config.yaml
n_layer: 11
d_model: 160
n_head: 10
n_kv_head: 5
head_dim: 32
d_mlp: 512
vocab_size: 1473
activation: "swiglu"
norm: "rmsnorm"
norm_place: "pre"
norm_eps: 1e-05
positions: "rope"
rope_base: 10000.0
rope_fraction: 1.0
qk_norm: false
attn_scale: 0.177
bias: "none"
tie_embeddings: true
parallel_block: false
init: "trunc"
init_std_qkv: 0.0352
init_std_o: 0.0
init_std_up: 0.0352
init_std_down: 0.0
optimizer: "soap_variant"
lr: 0.00437
beta1: 0.95
beta2: 0.99
weight_decay: 0.057
lr_head: 0.00711
grad_clip: 1.0
warmup_steps: 200
schedule: "wsd"
decay_fraction: 0.829
decay_shape: "pow"
final_lr_fraction: 0.1
batch_tokens: 16384
seq_len: 512
doc_mask: false
train_tokens: 105200000
steps: 6421
dataset: "wikipedia_en"
Each number is 128 + 32 x the weight over its row's rms, rounded and kept within 0 to 255. Layers, rows and columns count from 0. Numbers have three digits each. The size before them is the row's rms in percent of the matrix's.

# down: layer 7 MLP down (transposed), 512x160, rms 0.153, rows 270-324, columns 80-159
# gate: layer 7 MLP gate, 512x160, rms 0.168, rows 271-324, columns 80-159
# up: layer 7 MLP up, 512x160, rms 0.166, rows 271-324, columns 80-159
down270 101:155109131163126112138100162094114077129092125109096110136139119202153112133126111106227080107073111087165062106133142163155128119124142146167114115172105122158173121132115089133117146122124105119159155127175082147145190104155111154144132162
gate271 107:148137143138070182087171111086094091127118158123079125122141167064150172134147130141134155166126084162073100099097142164112143147148077134076093143158181201117103145185112170118167045129150123108103166105129059148106157094128071119134111101
up271 108:131173096085089120105087163159096183118105125134162117120140144120124114131094149077088184163126129135122152180128182164172121165111078117077145107117132107127027147099101152077145053122034145121165133116138113138118182113121125111173072152
down271 106:202117130138125145208131187149121101179086175114147083062092091107172103116083093098096091114141079150120132122106122074136140068122104107143123159092143195130167068127175099175151067119137115108094167135122128062131159101139136160134159144
gate272 101:109079045045126164121133126098131170084078166070104112095106139073125106138058155132185137142121165074102102141108165141150116099156106140110051151124098163153095126138150095146103122097099082109110162110107143141127210131061112165080101130
up272 106:094109133123140102112138180139084155136122077113186197164131130159136183086162180131104134156089076139091108152176115086123132105183097142143235143089138123148109166130108090137172152113118155143138136118162151149046112172154105135151147102
down272 102:178157125113133107131158159157142134061111112103138064134162128134082152094105150075171131169136163126080153084172160114236168137096093154119136145092136091169166133140115124088143125131112128118127201151102120109129142157138146150149150100
gate273 095:161122109154137154092093110098119101124093113139155086116143127042087089085155174168161126120112079085134078099099237125116086110139130106141158121102119147086062107101162170125139141099167139175140153156182058139175102114116090215202136129
up273 101:136124136134168143146139136130105135153120214137090189163135136206111163179125101100078157125108093191136149140143078146149185129148150120130140137171150122216150132206132087142106102110126177109105145086084189127084182139099122058078076130
down273 100:168079121153149134110086119118156110113081165105152153136157083100150156111098110150151191149102057159147169120113132182148243110108137090137157082087169084194125130146128110104111148099200139120090137097098144142138188165053088124119152099
gate274 096:200135153141180088105134130159087061113091125080147125096128176101162117149083142147101072158103170131090117180164096132099107070113146112143123121180071158101068165176119122161129131090112098107129127112163075149129132115096124209113140087
up274 102:064121108059083172168092141136125189133140096147106164143131070183079118161169084139139189074164048134128139085134161101118129179099115144070115074082171096131186089091129141082167147153148166162145167131097166137112144148120130049127107168
down274 096:175132137122173130129145156171168160068102145135119094119132184090147145146152144154255078185146141144138137140133147166124220096118094123087113129097193124135163166171092137118105164094126085101158144164151113105092187138125142129148145116
gate275 089:083092141086112124149184112123173166086157162153102129069088166098198100055155108115097110186123147110169150168115135119114110166094091133176107166086180133106111114173094128132108087157154107108149173123121174096099156099153171141092172178
up275 084:121131108116166163123169126113120171104167162126121109034100150134129094071174138117119088160192118161149151127093149107122122187105113154127082158104109147124120134157111117134139061126149136103129149132108196128107111140175148110168117202
down275 093:075151135087158096161150104128153140108075114100077146100086078156122105124182103101074124090139113166128167169118082115117129069078084154142110167098099170121081078062080127159123170084192198175116151127126106170124125153070103150101061154
gate276 104:093169174110135146206199081117079151170137128114196141174123116163146171126157181151114136138111100095172102159089112113084191089136103131162134168126124112093198126171111152181132150134126131117124111169172114171171144149124185164086130139
up276 101:150087122121097115096145151138150111088134140118090102105109144097155128157150104110121109131100164141131087116108139094118058130113067096131131078145155082083146100080085109071155099182037084173134110088132123160103109133104119061122111135
down276 103:096116174110151112183129084155051132117120133117134199163087166093145159155130100147125060155099135155102094102119072069174133110181071149093143116053155094162192141179115119165075109146108095072098119100102145125145157180115130163154121131
gate277 087:157131137148119181114120144179155100114087101195163115123140158119092106107157133112143136111145160117109124113205147120140098134165112163143118178113182116087128228185094150087104097091102172170097188123131093159158167126145159173103179155
up277 089:173160184135165194136133141123127101129049113181125105140136104132090150156156144119132124117133133126129112105169151126108090093070177148105108158059145130144183190185135133101099146072088137168111119122109110152133165118178172177157171153
down277 083:160123099142142177106121145113148147122132071113119138110158142063091152139117112159169109123142127084110169142103097073170115085131189090086100205088144118088146112138116138222120129147076148152119130092123100139151166134091144197103132155
gate278 096:108053120166131130146120117166096142150102152165123078073184168112150134137174135125093149079128086128059161112162107059171161122118109134103129135166131101164168144118117183131132036165138129175122078146134125113133139141107096073069139056
up278 094:143146130134162145171139114147090141093163174096169143130157107105123110195124092134116089136115180080075193135105145109128092111110187125092116118128152160104129206116106104094090174122132125094074139127125139091158135142151157081120096172
down278 094:140159133143117150084097107127094070200078121145147129127136196151097114160155179142094125152188075177023081144095129130109191152152104122106091119094085117141115138113122151151160206129161107120166107159147130173130134181116141133160167073
gate279 098:166129135176157111093075133160096117189104099137123115186197104119170110120179207157108102151147161129142172142065123114134135112083094085124119144098151172166122145080199187163120125133143215139152134138166138104096073146172043118134143099
up279 101:158108112114149079114053154159100176144119112148156093128158102138090193144151094041169120145143135116175198161139103095144153102110145188123156096160153148134126117119134136175152138021088125170124152172079145163148144170168138111133121105
down279 100:151137141157086167135179105084125149097107151170192089107098126165144123114098082160150111155055109137129125193110152144077116107161111096177158116125131122157170186149075197127137100115084097107123114075086148093157123114155148068137077173
gate280 099:136132159090132158145155124224159108070182111159096115125175130072103129124094168107142121092153166112053043163137177110129125127119115088063090093142128102042159179091097179124130157117142109147155089155171157157179132121141175118074167170
up280 095:167135209169100122119100134182144090079150125179143120112058100109172076123117155110102211088068092105152146139158102165140118143170109154144136079192114106089142151139091144103146119148142097089122144151128163165164121125094087150081090113
down280 098:078141137112125143218116159085138148127092071169154070205100147114133196089070064161096099115154088159053100132134120123168062132117113137131078107144194163127148122112183164150129126085110091112130121088107129156126161154163146108122140061
gate281 094:130105165134207199136163112115140134123094134145122130093107105087087125125163176121146176076047123143181134154113141109119149086138070076125117092126138142116143118123186114129085148157123127186122146161104172091089191138121102096135158157
up281 090:131097159123162166120173088139142153131127166108131123111128106089094158119143101137090093103053198159172112159145137103110121068128146065093128123163148118077149156085179145119109087117100127197166096159151157103079133114144136117115096135
down281 094:152152101105164121143176149112122104142103116093135119148117134099120176081118139117070148148152093146226147102096073039107069153173113105168113117159122085125095056113111094156215098089099145168161138115091125106125106173141202116188163173
gate282 093:103165094147108151155090092176123101177163129112095128116134094123132165180127145081201161189135124090191127142155119156091147152132131112083155087125093118222096115157146124137134163124089077167109121135140175166154218130090170128163129115
up282 094:153145105144200155117107075138136064178094116108132108124102076123110165123128088127170146139177158051201130160139089112101096125101149112163123118149154098204142132117173115180178166112139134164219128136071162139117115125149154163183101069
down282 092:129096063111129160118146201089118140196146112086085164111157115132172111164149107117109101142133159137147147165097109044138108171102158107122109136085137087077125151142119157125114111120132159157116065118149125169084077138112129166118059130
gate283 097:138107174108071154105148219079173171150146142102137156147172114075119143074134137107126097125148169090140165155117179145118132117105192139110155143105061158066106170174112118116058123114162064144160144133167095143128130101123117133142102168
up283 103:165129109134101114087156140067146127133112070152096127123156136109101044089100088150083147107154122136110131147082170151173144144136144162143127122102105155160112100148096171094142120131101091156125104156164103155098158112137123078155103105
down283 101:109116147083063118117191183148105109111191165141125110165131052135162092124118113114156107084120118154173125149172146149121135171135147119112087127121120142089121156106107175175084175130140060116102210119095116134140125131138114089108139141
gate284 094:107174160137089052078122168152104114112097096162110111134105106135062166108091133130155084149087143114148109108115148115163112098135121142126112163143145123091130115207106079085134124151157066112086148114180117124111166154110129180109145130
up284 092:129161123115169090103118183126092116097110091165130114151129122158105180107109177095156092157058117115150142134110120089085095083145182101123060166112112115111142105179131081093131089143177134119073161108106120146113164139093126153088183181
down284 097:143092116124138121119102123109137095176079144166191113143121127169107140134094142118140105104106139095079098127117104066109146123055109073205108127102119159103135104135129148114128150119169113104071070157071139184128170088097159106100135187
gate285 106:132159141044160100157151171067113092127162140136125107151086115124080118102037083070137112113132095124169114135108176084150121099074098133137179068112123193083179094134133129109140165146124078166163132169179110149152116096142133164173111117
up285 108:147189074124058119102079175117100068128149125123164123046153159128116081103165172136189113125111124130119203140067177144192066119128090148171135136072106146149171121110187148092105106164048125103063156142112199135118086112117164101079150086
down285 103:132137194132147171091130130201150178130120114075114117128170094183133061124131149114098141097153118165074178095162144151104149157182143108126098097119156131134130154108130150111141165192120076091141123103059152044183151077124127081156083139
gate286 104:140112171156083150143137171168112044080126034199063095124096193144150112124127111147129091147095145113162075133116086137186105105084103138144089132156115104121152135102199116120097139127127067156168139128119111072110138185092053151115105118
up286 104:055147114178075143182136158115099088110126125190148090103102166117112091097104177170127102185118146158104080114119099173175159040144078133173083072091146139130130105137166139115102111092124156136110145126123112150181118167137087116091146139
down286 107:067118121071121117155138102118099140168133159143187116111137125137117114135155099109155074155134097160074144151145138136108155150079177075159128125125125140164130141138084092159136110136105187097126130099089144134130126128129130149095161167
gate287 092:136186140075141114124136119121162152105153108077093084155121169090175166174117119166116113165090166136173129101170190134118094115133207066113087117135085124146147109145154156210153143090118117112103115125121103104100123117113195177116153118
up287 102:172065053212141106073129127131105114132121134167139077156061168103132114068060160134121151159122154155162148149116174095147151116185165126167128082212130104127159104127149105139101130099114143144041125145114196109171099107147119071125061137
down287 091:083166129156112152134076142141119115111135122141116174120142067098220204114133145147037150133106135123144117096101114191104108077081184148165148104139102147128066137101089088115088155091104174144193077149114175102167186141124145145101120167
gate288 112:077156073077141136138102109126112105129144135122100162169134172178138066126082086189167164103075064069136122145162130135059167097093103141065146089125125131156117132147056132092143160070144147088158126087135102150122121104128167106135155185
up288 119:108117084149190157133130136115108102131144112141165105161113131177094113097152160144076082151114125131107140114139139159131118081118138162079110161128101106115081150143122055105104165117117184117153160097150165143134137130116135100100101186
down288 115:090174161204145139121138163166120071114141126094162180098083097143060127155102114100046080091158182171157156125143121092105135133062106090130169087117101068171142153110091116102135112133186118174189085082137181094150126137129064105122142071
gate289 090:111146158099115120119128142109106148112151111090089115074092119100106125173111118126118080173126148142113148098142090132164109112148162088054048138172050135165102096185161160124089204135173138085168078152145091129199102189119052123102169080
up289 083:111101108194136119180154095185131140079108102130171154207161172120157126135172116140149157095112080101155143174132170128153148109104072147154209148080152101060132160067114136161110062156100113151119181114126153148126143103089213158156082156
down289 099:094203212126162144124115137135169146094125105096201094104152142109151086176127071169101154187114124133077113131172088120182183082136127166115070092143108125085149102083116145115130162121170123144172113097154153145117170108119146159168109127
gate290 103:127086145127146113133128055079190158141176137120116162192103063124092164177078106167120141117168149151053143180088140139101140154147151124117159159152135106165150165147102097132096083097111105132139070100084119159104124109142180070178172143
up290 090:146116123150071087109118131072065171104045117130185152142064126187104118106101114148124100078118140174106167134103087100162133193100120136104131131130148148150077140137169113118089134119126108163161127178118085102101080147183088111161072142
down290 098:109137113135180154189107203167026141116157124116079152144079124103119148138136137137067128096103155138065111148100121138129205124098163130121128100164169157107090123144176108116092112162110093097141099154124165138094136127177142128117144136
gate291 096:096130125170178088110083124130134134104107100140115163127126122188121104145103101101148140167101161173049124115120167101166159128182110185148148114101107140097156130116157106117140103139119179142156130119118163097128102088175139117158106158
up291 089:142104144105089183108172151150042109149149155108105150127131161117141163116181157184165146112149184113189139143171137141089109125115165084089105122163112112139105132160117140157116104168120069130086158169111116151127113183146138125121152094
down291 098:059129120110117165094199169141114120109079121097111092151068155129110154140163129147145144212201119096170139099139112100071115123160181108158160118147164139184124131106078135155112115133172179114121119165182113210151117197120098097112209134
gate292 102:140142139069145105129110184156148123092131105094113125127103149079106085103128159126151134154139173131124138121116146151131120187151114151123188160161100112187091127074160099151150117144168134148145120103131077158135152130095111146064116076
up292 103:076163095122093131121162090166070132087113126092147131067152162162191153099098116108122189121125123096154197219124117154110176120065084112093115065082152150089144132156099137071115102113136124112200151151143134099101076170131141095119102132
down292 104:088136129126147206136139138156073135163089150131169109133110117128153105159124115120081117118136088106173141084124091114149097099127148133150039076048116185120162142160186151128146123141162111139122195107218110110120149191169094110118117132
gate293 094:166152151109103125115196102177076100135119122131079150149130153098110098121130081144142169107117128137126107174150110103142127137117100043171102124121108102085135172114109128123089191169119150191167159072118157061154134148150095146118148093
up293 097:128203154124140150107146166127122095136096092122105138163157123103100095116195099154140117101082136119063139186101183090137097123167110147182129137130100183067098145077096151047116172078133120090088202121091103118132123163114134118120158118
down293 097:230114100070106174160110147167082126106085127106098130125139141155097116094127135159136154159078118150129067156145117137117121154135128119166170090156100100077136168065103117085144101111095139082127124074169198065125102114112139154123109143
gate294 103:149109163132146126128091175087108113161119122122118093089094153074133088113107140108210106199101144161143161137083098087097119104099176130148162087127151077177165072083185115115132146118197140157160135169151112156102117181128152124092100132
up294 102:149183160192085188141094183151112059089096138169155103118098091143082133019149192111145147074119103157129114100163181038117104109082073120130102147143149164093113086083132147138103135124116167195088139116140191136071100111115175128127096119
down294 104:105146176146100109079103100148209163117168085177088094131134153145076118105151105150099154066110154140096151108189102075191040134160117118143176175132127203140074228172089161137144076126126101136117110122108148089136140089126163170144095111
gate295 101:124127105108188163142141121140137108119154188180150176139126037114055121126112137146171149184084178059097157135111154116141175100158104085139137109135145193082159129169096109126100154157145151129077147129118155126167148144096126081130195171
up295 103:078111073075153103166137111140114119134130203092167151141132079069134163091110136129179173194134162113114204133095187147132170151118115099124145102077148135109085125178081171132118147147119102133137133163117106118198118159113137082097137112
down295 100:065126120127138108154117104175119105074155138095155051144141121123132137163101110127070052151150201135128113104147137099129095205115167134115114179109141128152144124147094120089189069086067158081104095136104124141138161171152106118161189126
gate296 110:093192153148149177146151164156136125144141140145134156125157068134126118171095109074112133163128100172174101117166167137105163095112109108118120076133123132100184148108128136181115176090127067130105120135130119184169086074192160098074163148
up296 107:161106109201172133135115132093106161124115169170160155156200129114102115135112163141134058138101148115172097123138070163138121101078173108105108154138134121124149135157123100081086146134127126139175138124078140109086120087127057067129150153
down296 113:070109123102158115092136135168137096119149104170081194125120147108137095180105108077074141138136111124117089157137130154097099113147143195071155140153112169208118204100107084160085174152051073139102099074142149120124115119113124100098092111
gate297 104:090181177124135132144172100059092149129187141119162127117092158136117083120110153136108103147094156121125134171133126111137131109128097142126138118108115149122154116162124124157092137180190121114156143131176117178156098121181119203120111166
up297 095:122160203166101158097170098085111177176174140117151039114116160073123167113145160101201170168134088089078117152099093121156147137126061143125186146093173149060143135154196122120078148156100097103089118128096138114153089197105160083154187137
down297 102:148113128103103123155106108088145150126131155123222138115104135103149123119130130181091124140149126126110143132107150106165170156227107149071168104082121068117100156129118183195094200132119098145159119088141151168084125110137080112097148119
gate298 103:075203139099038173107163163152150123125133149121096044138129111119117157068150122141049103126099136172133185115157141079103134097127170074132110119120103151165156071121112096142080097112077122165073123154200180168083184094134116136102086129
up298 105:122214096132152120140136138113150184101147116134152122086129166129090094113178133109116117104163146149119128073160124069096121113127157149166134195115140147153156071083108114073150121128166141151038191109142174141141169096163153146141103144
down298 105:099156136126103116161126096076130127156136137120166049116158056080119119151187089146027114123062141159139176104199188126114080091102143136116155143147145162108163096105088107176153145096105095109082091160199136143113188163120125161094088121
gate299 080:136139137158142158086073083135164180069125124166136197149130098114109150110130143063128168137131152108116131159130080149127094170150122103104116160117055133140017128179115098103092125136144094145103106079116139134159143139096138168124183122
up299 086:093092109103116059178196154167115118121101151074078112130141177142173094106141090175143123100138113142138127163156172088132176095113128168178158098153167120111206173111158167153170096133115090104160162135142129121108126106143112091148103116
down299 093:148135087168121115158175190186177111128105123138102078113117104149176123076111114118133123161123107144175120119121152204130129136210074212094139144160123109190140211093134115169124114114118109070144162116142109065095133104150110119152195095
gate300 103:104092110123111182083095135103166162158124165079133153138124110061172093177133159114158124123153109157145142163116102158110143121116171138117163110138107121126107157162165155143134152163142142126174081138119178123153133174139223104087109166
up300 106:163093137126129066164119145080126119045144113143107110125146119194156137165074123200143171147109206147123073123151125090152139172193120105130150138130156145142131091146135058145149109108134101094100187102130110135095169150127117091139123096
down300 098:119212156152141138151086106157138148106131120137149091110161148112147128166082147156102127141153171131127158151097158124177171101161083155075128113174156135149156114083096132105161156132077106128132230131122097117095118108167141087121081102
gate301 098:206081138135118136153109132123159084090184112123148131078144139130174089093190146124100107136167141089143174196124077098127103116134130137102085174116157080112184136169134108102132113167148105126158148169101139137125130166176130139136149097
up301 102:064141131140105067090120188107134155071109135105152111164158147115050144143080095135122079111097129145101140087099160086141143139079095099154162093142152167113123162085154169134118158170161124172087154124119108048159106092086144141082093107
down301 096:121098120166129115137140147162135132092096055118143124173126151134111072186076126142217069130118140100131114125154171093128161134141076141142119147121105109168184089188146128096125159139105114164098122177130098168097131162127140166152139058
gate302 099:145080118185125059127133060164165099158135138106150102121125101154160146082148094126123085152165154114134122167150102144125163156128169146135179156129164147088159105110129085102065184128155201119098120101095118174127129105104166147146160139
up302 100:147137151134063137168131121116160124116164098162104123112153153166145120192100107122130126124203085152080085112071102130107125164138012152122091170115146081118089129115153125135099149139157130098195089140159093200151134112103061185166029131
down302 100:138131108167107163175181101065118151130142117142145208091141124126132142121142145119135126094150074096155136090131116077100089165167133105150143074102074074111170079189190126170139073159130101222163117155118144111171077069135148150147151138
gate303 106:145119133118094163109180135169173145064125150119133148094191119158170094091091132132109083072114135110118210173155125110135101138071108139129092098078142136109173116187130182138146090202155118087097079119096177177089173104112137092148147140
up303 106:146161135198124135151080168142104100146158119144147136163137170118170121140168069139134140192158139163202163133159152114185134173137091166134161122095147170129137129146105099117127153147089141140144193144124137154139101155161115081174083131
down303 107:101073171185072103141140111117124159115164183088202148178162117137129114154099107098161126193165145158161158125083051146132190130113141145102115134119159169066139100171109160180090120048100127136139160165073135135187084128126192114154117091
gate304 104:121140165116125122181107116113153169143117074116148141055143182164128129150063157123103097143121150113119178134057150126109129024076126140165096138134142112098134180127115172149086145113115118138091165106144138096124204075146170137116155161
up304 103:122140124164167209176128098127153144124091095110107123098078138104120113122054075175121111142146144129075072159078154142102153113078073092154105185168074105143141167138089145126155152166101101157104116110137149137172103151097131104067118131
down304 099:122134113143054097139089129152152142130111111100125122140097126120178118179120120131064148154106136058129068191129147131099115159047123106079106167098143200100154143126126125143155138117149149161108180104068133161130155096155129098133124124
gate305 094:154148166139107159048142197126127193092140122138080181162143158152137092101159079111158147144110129176094135142179139116147124165093120196119135149181147102156079118135129097098117130119133102149171132114123086071157175136129096122108120093
up305 095:114094146126115193096158197156130116162128142171118155126160143147108088115125054039074139112141112095162136164158172094157083146092175156159077096064102138068160158121105138148139118145111122124156093126144102184105134098113153086218178130
down305 096:189117111145083088139141128133136129125138095144171025157115138125128092120128071164117087051178159130182203097080142138136114167085142089134139117116101108100155133137115156151175128057146096151141126106135133093149098097138181120137130129
gate306 113:167070155152154136154127120088131151175152109139169128135114101136084136091133192119125160084123136080130172081059200104106151078077109083197128039120098122128110150141144141088112133112146153081128151164051118111106158090115136166172118082
up306 116:131119120096113073158084114162146136145086137097128131127152062108074185137120108095059127130198125122063088131098104154110141132155189105191156141165159088158165176110138091154163136134145191174124161138103083126114130123080122165137115109
down306 108:122084191166136133164123115076095121111121080133131151128120147137097129163173110146056137058114155199108124154144113121127161119175139108154126143096128109151150116129135142094139150149159214112102156147101131060140061159103062167091162129
gate307 094:125171068079150158120131124077141109142101175103072098157134110094123117149128186118115196089117152137096082174061056089080138140123119114127095100170047073099200167113129112088162098144158196179133134112147091065123091113095094142128114094
up307 107:110167141136138119186157118132101082177180115104117126078124164130144161099120157154141153126173162126160092192140142181107071149119120113087122146132137122068071148118149151055114180139118129105073170200122102129091138084128162142108121108
down307 104:082120140128129051097143085101084174145181083098130168137069083152130103103097154145138125094129186143144096179127107165101052136073096178143143097121108157128079130138084128121126152175126098193144134131120146187131146125130204120129078170
gate308 097:074137106095117106126130143131105143091127097156079117084118161085113067097168064137097140119117114072129169140161133138114073104126168123136082120104134091119066085175106134136073163127157154096156177143141130180148115120160153123070141117
up308 092:191160164142141156163089099196137121131078138110150105164150086189134151124127116121166166139134105165072101119152117142145151113118124109139175132160186171137136168104139137160182108178115106162110100134086106044148103073100165077176131132
down308 097:132218106167156148164077115144073102138169128087128109150105162139134137130176104171161079212128113135158163098154098107152160103142084105161138095134128050136126151137148116100118067102156086135162131122115084190100131103114124121117119100
gate309 095:082099165146163128135162125154139207152067126096146181110136183127198167131173054132173121128133143147132133113113134137118212101199105093170108156146099092190155145102169123158146103185093137132096118151113130177138169123115133142096131104
up309 088:102129088135063127100101127114162082097190143168097102122109083166090108104122154162110145131150148117153102062111116140120115138127100213113108115128150151064116082146105189119150139091181113084109154068143090112100109116106135156149128117
down309 095:158154120128074141092100097120158146109164170162131175115143188116132118163148135128116180103122141113153137155163151126163164151087097109140141147165121085156075188100164157073132149141092074147134093137121142153165113117223128114166165112
gate310 103:157097182136150084135120105042163166151091138123152088163122192081120074093163152129134144088110153118171165116153191081067094130138219127135112177128142157158122125127213158143103120102202162136079130112108099128123176121125102138091130119
up310 099:177130131063109146124125155146128179098109122178134114169120142103134162125132087077134180143172150153182110168161118094129133058178148125178097176160137142087093133073164174093112148100118169160093102130185111089130176149134120115137182140
down310 103:135142136185174072128130083101138097149145179155126138096141161173114145113187133156000154094167122159085144145113132178099150150162166108132147144113187095144163123114115113091147085137091141126125148151080127117163076091128128191098115141
gate311 103:134093101104111151125045124138123101135144092130032132110054143134153184155123079155149109124100134196077127071203159122197119133123098108077141154111150151061152142119167093184153137160207138118122150116103130113174109129094131156149087094
up311 103:154131145138133131125124118121115167130099126078136090068104068143135144128117099157127150168102131075162174125134159174141121128210140189141178121122120137094071131140130164177085127104126108088173091051094081141135173168132079155163135183
down311 103:134113124142101143106108111131134085157142160154114134146134135150174194140055153110152075134119112090086163114127100108172090077130160103129098103116181154130142121073050156136133108097084128093092174167092098082121154101078131134192189124
gate312 100:038086194117175170159167150118122108110139069115056184117117141155141151106075145117126101137118169161171130090145101094186140062091107152169132125120181147106164144131128052141200193178128106107099147169114110082167153097123090103201106148
up312 095:142127148119106141047152114245162095097118109096123067114170166109139144070173093126095169136137078100162137106129158111124156139163148133071126125132076122109164095130130136142100112094141118141116106199152115162058211133191107114117147085
down312 104:117129183159077068110065115134084154149146134114142161107140113069170108163070110105117092162143087075157096112160184100122124121126159096066155138135142138157165144106195085162136120125133131117148150160049155082137099163129112113158170105
gate313 099:158096113180181155113137130128156106155158103135064183161168143076136146113166197151113150112091150149203155109136048158110128059177073139161096140157115120091217116148155118109093114132117127192074160111066110150135068065115074137102138167
up313 102:166136155142094114160103148218089117109114153168162050103155140108147102141179144140084156105136100168097090162118101128159106087097174067100095129079098151131148144172133137191175160148130152171113089116134123127116080106136176174180103053
down313 103:135142080173110106164119121137083111122146116137124187166145144072048108153138109159157145156158153047106081159142108154105101125184144086174136084153081096181152103164098063115112131146145137114155114145083163146146182127077133138157132064
gate314 094:112132120098121172141115153170130134155117129151110177110122144075125096172118190102130157105164132141119120108088200140123160129092149146065126094157093073178123111183204181116126192060072094172135142116112099104115152179133155152120077125
up314 089:157116130150135080143130108088079148138129149123160057160088101177104201152144075164107120150111153196166102139161103134167087140128130146145161097121116150090139142080079081119171112143173191073140102113142170167152111110122107122173215125
down314 095:209131113084109143114106156136153140075084125133143131219175131119157181135120082078123187122174111131180131125139101114182125139170168130112134125188139140113122123129136134112142108110149098142166123106140113136133118138128169127153093188
gate315 098:116144150114132107117116088148175122138158062198132176130101124160115105073089094116142105153148104161131114120117138154153130094144077080139139101088160144140217088165201161161117120109126147063144117107140111142093123086092192083169097155
up315 101:119136122151128145120148159121133130113140111105122087152111133133126075103112134086144024189194139194100141078142128086159063136107111127147142119110162083124044140130131132093137051090099183102113131100153167170125085110158145077100110110
down315 101:100161137136143164171146185099176170142135147127106053105178104159129109110139120160061129141092085150092117063120149122081162126092107144079155110122130135196164165132108192163153128106092128105114104105119132075122121120093150073172140133
gate316 090:166106083119116132152131193163089114125157098150193138140155109112128100110112137133099142106152139119118079132165147105146114125133113160113061146091130178179103142125172106123150173164103104110122135235182104110092143110134101107155146144
up316 088:055120170161162134114099081100179147124123159100054159161125151117163197171143096143153133152067121105132168150095130131079166110203121113128179075149121094078133153151084133106103070097143148119128128061101131191134108164103188142115149131
down316 086:108095159115106147119138200091113117101121153134179135169170130083089097113111165163246121141172127159163092148149140149147166127101116167180087123151159155094097105149104166123111086107128141138111120179136130122081140127112124086154156114
gate317 100:151114064137110149087149111131060077154098155130215122090164131125062104104139154100161099057119108125134127188135157157128182100202114132119154070108063102151132105152142149061101135154127179145112129177178165111116144166160130088121094159
up317 104:163135130078083120138107110103152129085174128166079174135117094083107131061168149123056121155103182092126130109148127137056206059207180149141098102117112144052089138150120129101143145138101085096103130109196144107146138144131182146159157077
down317 097:165096062124107190091091157130047089127180140118114116161167089134110198144092107169133146152142112085127149127116141164156193103083171124110148158152102129143159115103125101172121118213147120138146127129226137173067146123116159128118157088
gate318 109:073091164151091113122067162100116155139133148125130161101101163093118092158122173103151139141096114187135113119124112161104165170099095166123193056096088149099130180110167134135206136093116106107111130146129090126116143121086118098124172188
up318 096:133097112131070066119100109155121114122139106140127131124187121118138117132148084093169218107087089118056128148125127154164131175167139114188143080157161126181113095118119135112147080125146132112146128120121086122149107146131131100140133154
down318 100:106133131137101078161116100136178123159066158088132104157098136111164115137169061089157088219149147109141148120138160061096107135168123146105157148073159160154099090110158092158126164111156093111090126155171106120099094088138138125094125154
gate319 095:130128146191098148162191080078178104110102113109096125133131143159089170143093140135078112191136111139164158169121084160114152101125122094156083181193119118086146161095168098145101151131095108147093142104132164084072190091125115105094136177
up319 094:162109116129160185187165155048103177115142105172127096110098111133180134134127135113163141122137135107114107152077150102052183127096078120134148237111105108122158125164171219087138144134131095095107182164141094115117086125106114138113104080
down319 094:128100136124147153053191130170120172122170077070126147117148113151137132180097110144095117095134077159117112113129078118128071117155182150139131168141133060081150146109110129125103153089079142124119148089080105138202124140131116148136060103
gate320 096:106164123154072142132156143106137108171131147125146156097130070154115156118164122051106169175183152153142085092081129152138105133100118097188163083103091151134150098131153169142143137149112189114185133184128137165121076115143162164166140148
up320 102:130133104117139150126123130130140109128165102097142175128129148053056119153083113113133109103102121163164082125163131090101103109111172122104117204163156140133129146096141146158109124115085115128103072085159134083141151179166160095186093162
down320 093:114106062144119120140127112142185140114194122148108143130107122127101109159164136161255103161101137152165126149151133141146183080115083171071116175168162148116122147132120149137123127159160057127099071114161138131165105111135177139089106098
gate321 105:107095153148116093135132117136160081131173122070154092159106135121111079118106126064126129162131139103107106198111047171180043115105125131095064125120192124111145162167150130096157164161099165104086106158137156149126097128085146117070149186
up321 109:106107095199148137172099132172099106083113143130123134131120171200125092086109122111111091175146173114122065120136100109134074109124118165131115139100127158128127117104175140072105145044099165109168151131110149123148121097124118084131239144
down321 109:157134090132082118127125135123127194062136077089061129154159113140127186111130111118125141151094148187149110193140135149167097127183077125052134123140160181124066183130158104144137110126100120140112132101169110114143141111093125116115072190
gate322 094:140129147160162086102197158120105141132193168112095113149081136110089158140097084093201130087140106203080102115158200096157165178102092099104178095083154169075171138069115074073152152091098110134131132156132122155159153111113143136128110081
up322 097:149143103149145096114189152123122129190211143140092151153134101125089164136150071080168135064087144152110127135142161140121151146084142147088108062132126171104126092092122072130133119091151200167204057134149147154055128096170118128187104119
down322 099:184121070145100109106141147125133148141126099133146131124119147118142100120116096172085124127130099124112152069097119114173132180115138170119120167079144140078127021100123117091175068146162173105137125112136142146089152146162127144053064118
gate323 104:093123170189124141134085082145095068104142139182114113147053114145106158133100134157101153120147127133122128176204112164178145171166126098079080085163164128118120101120158171089135162146125121114191094090117064175173097117066204140072103106
up323 108:185188071139111125110136083146095100137112164127115137085166128089113068071114212102089162147091173187137096131150125110142105127124146110138138120153099115103135181142061133125139064155133101168113111167180182142140139108140123132160086157
down323 110:171118150189122148131129067076107102097129165182101119135134086059139164106104094173036185161106108158123175117133120103149115168153081089088180124165153130108153136155114109130120052162084160191151120142180121143151161181078146166195109134
gate324 099:110120084140194151131195136145253122117098129089141162084151160174139162143088094137155127090125124137094091082186174115122113166111121115097127113143149098152132127107107178144124119138139143137140118111134097151142097147088061070177096105
up324 096:119148136132064148096092126129058149107165107140106161171115142079095096059166105129109142198106126112146126122128087152135157121140095152123092111111105153101140090105151122124115126097092116102120159164096193116142164115144168120084150119
down324 101:142107157141067171155169129139112141108153084079140112138117118169116081063119127138182047162085067141148088156195148150128132168159102105091118151160155135118079122148110167165156131118128143150121087094101153157161103106157054122103134066